config.toml
num_attention_heads = 4
optimizer = "adamw"
lr_head = 0.00551
final_lr_fraction = 0.0
max_seq_len = 1024
train_tokens = 114000000
Each number is 128 + 24 x the weight over its row's rms, rounded and kept within 0 to 255. Layers, rows and columns count from 0. Numbers have three digits each. The size before them is the row's rms in percent of the matrix's.

# layer 11 MLP up, 1024x128, rms 0.105, rows 166-176, columns 0-127
107:111124121132113160143147154149093174118119129178124120161137133111110143141115121129126118114125139134090132104156085140139131160161071150181137136139126137142114124074098147146121161158131104139098141085124078133133092113121168122172147145121076159113158135138095119140157109109109155142125150107127121140172138134071116142141123130111124120124175126131181141139161100166142120073134
094:113145130149097144128166111101080136127097125110106117085148119060130132137105097145125166152098127145105165131080145127154170118116110130124181159169138145151113146131099095100132137126101137108074132086118128091099118091132124136129119083134121128160147148092166154152142133116107159073121141131145108131132115137114129107117148126177158087138098140160128125122111100094119149139149
094:155140126150156131163107103130102150138130123166124143131128130156204128155122155142097114163196171150105128126146059100143176133142099155127140134118177114101118103145145087142108142113114144125124117091111128115120125112120137137163096126135108140109140128116151171116124100104115150103141173125120113149111105137091125110097137159181119144096128152134113125102148063124135122099127
102:094152135077119161154094113122146123107147077173132139120135143130084157144153109101125124124092154144127094125135117113083148150120117143138133137129087138165145110099139133156145176155119146144122107125119096143135135095150148115148090141161123136141122132175119090157135127088116155116089094146142135126117130088118054162115136122076134140127120113150182118173170130137096130118139
099:105125155108106137129116114154127120088109151187139081132129136118131151177093144122102115105098162132116116091165118155121145157124113103157166155087138114160098079120164137157143108132087159135085124113142084128134139154113155157152171102115131117109116154104092146132125137167127134128110171088142156111136109141098128119110145130140125139109150114187131139099110069121124121103142
113:111133148104076164133163131144131096132148096139135109142133142092127130161111139173148096152147156120099103101152103129136148128134142167133137129157105123129158122094123103118150128088168116163091137142152128105139122117071134155125180121110101126119081100171099147127135120146134134140075132119150136124137091110121096093091133088132132109149129094177131102154127065145128125082136
098:147082176127116108164150109126152118122128071108108142114164102134180118148111132135140109175115118108119120115135088150147131136121128158113151126172112140159154117117084133124112133115114140119100158168175145062117085144097105104127156110152087087170149146168128118129117123111112136080087137172113099148141149104126125133146130136168114104116139116112124112144122117147112103144166
098:129123119093130107175107144130145091144122106139124124143112121147149128135160091143124132114125106146151127130149113111141161123138141112074144113147115119130103147153120138175137151116106163116148146166126124131117148110117129143134146119133096110143162092170128114157154144133109229130107178152186101143144084136181145146147168137102140090144117112137088135173130087157130110131131
105:090070127123126095123104126153121115144135124151124119079148173094118126129084091140154115178132140160131137098121137172119150085138138136121120131121139116153139155134144116123127159126144139135119129143112163123126134065164133138137107095158127074116125078117124091149142074091116119151129122128143127120180138137115122134127148173115105136147122125167181101184147107103124112144173
093:142129143091117170143181115170148135089104147142149147104100125084102115099132144143130152108157126109140094062126146135114163121128149112158161148109123184142123099134108130155095156143128120108160130137142092131156159100128152125128085104155107123134112116141155139111173165097134153115136154150169104142122125137165131152165125147156124132078113100142164135117164101122121107083108
098:103137129117132119155184104138112122126130153143119127134124117186176116168139125128119110107091105162132127122132091157150146122095135139105082122085126130141129100108182122132121144119089135104178184133167108114085113160081121135152151099148113162144100104123095104124147116126119139127152096143174136145117133126128160117105153101096108100122146100140131136147129145196159113097113
# layer 11 MLP down (transposed), 1024x128, rms 0.106, rows 166-176, columns 0-127
117:102117092184108155153120123131137148105101114160115124116149095136118146120138089129080106101164083127155087133157146130096147115137110140159096160153069135137147118096071164132128158147178153111115118134111145139134160150153098097125151157140144115153151094153152155142155130101125116164102173140126137122144142161137128131123133106115165115080112141142111098129148109119094097154133
086:175142136132140122124142122152142162154111133079154074144126163166130096119154117108149145159168076140134099111144116154085119129111135162120142167131108106140137124133137176146121154134129173146167148142092106149088094136073140110129107142124083159139133111091151140118148145123145111102111138154129115070127161127166146111133109127127120103137140138140141133128158133157157085184131
096:135078130125066100111163156091168103158089133123151164148137168142118114114095154131122132161084164062110105100108169137164146134136124113169142123122109127137109123102111155113092096139122111100146158105132141130108135139099148129105143113124123144171098156172074128133139102141126123136127119151139103124158130109119110207141122125135121129115143105153139153146109152106134110150130
104:100135141098088121118151140107093122108124119080141127122151128107167095147126153109110136136133113153095146124104104177121138123128157141114147170134129148152104125172112138134143141074121152116143179126097117093183127121085136141160096123109138099119186132084151140116135096110114126151133158103107147140192119137133162124105130117121145086138133121156127183093080130119138132146161
095:129091131137123136119132140100126150159146068140138120159126126163135069158092102126099133178145103109100126138113152155147139121145115110110093101110139155148165164126128165125105106097128139145131118106133134101143090146159166106161143134128114156124109092180107117144097124103098147151166125161153104119161175113162132136122115098119095150160115134140163119189093151109098137134115
102:089115128137120075138117138117194144176137106158073157113119138145123107113144142132154149121125130139157140129157150156175162121103112104120117129106109140072135138117131142101104067124124139145159138091089132117117125132138128068076134152089134121149146081137143159151127175144152117099121117128098098125084103118154159140119106112122127136156142091150112174138134138143119123136130
089:124175096124164150123108127175132130140119130100117162159129088103106089132164136127132099080105079142090137133139115109156107130124110147112128108078147095137101095100118126153130143128131141126166100117044164160117177134140097132120144131141135163145114121144176108143125102139167118140122164152128148134137174097113144115132122117124138155099131147151127144108125171085158145105131
102:137130133076135179139156156153133160122163080123096156116100144129133138134141122064075143164099141115106135080142096125129131123135090128138115171114115152113161151082139112111090103147134129137145126161167137111089113122130148163159113196097096098117121165122141117118139127094134118104158133114161181123120154143153104131151145134114132123118121128106108157143104129149159134134149
107:137096129155118127145116132128179115111161114150143143178139125156068153133128130131173094142103122133088102170119165125120133114126129089152132119086096169120147159137108146097155117129149096086128113106142139117127085150152147132188137113093095129129103144146122117171113119137098161156113171140139146109152151092120105159093170114116092111128137130118112124109147091072124131117129
083:138134145158148150154085149130104113137111128121098140162157127116195146149115145176111129104123125173139116154082146125144136145132135127108115144145117128145141143150097117098132107079103134150112104107133134112120139079084130142112128151117147172123169121156084170103101109160128115154141105153138173099137099134094134076065145076088124147121129151128140149145121098126108145109128
087:146115140142130130125117124137162116124108113114170116129093106068086162114156154111154137139167101120151139143086134114131104123161076109125148136145103080095095153118096111118137162112151172148093082110108135137108140101152129164136146124125120148139138163144139142142104111125116115166113136103116149101135091175127087132132116140132190130160097128111113121073130112086088152114105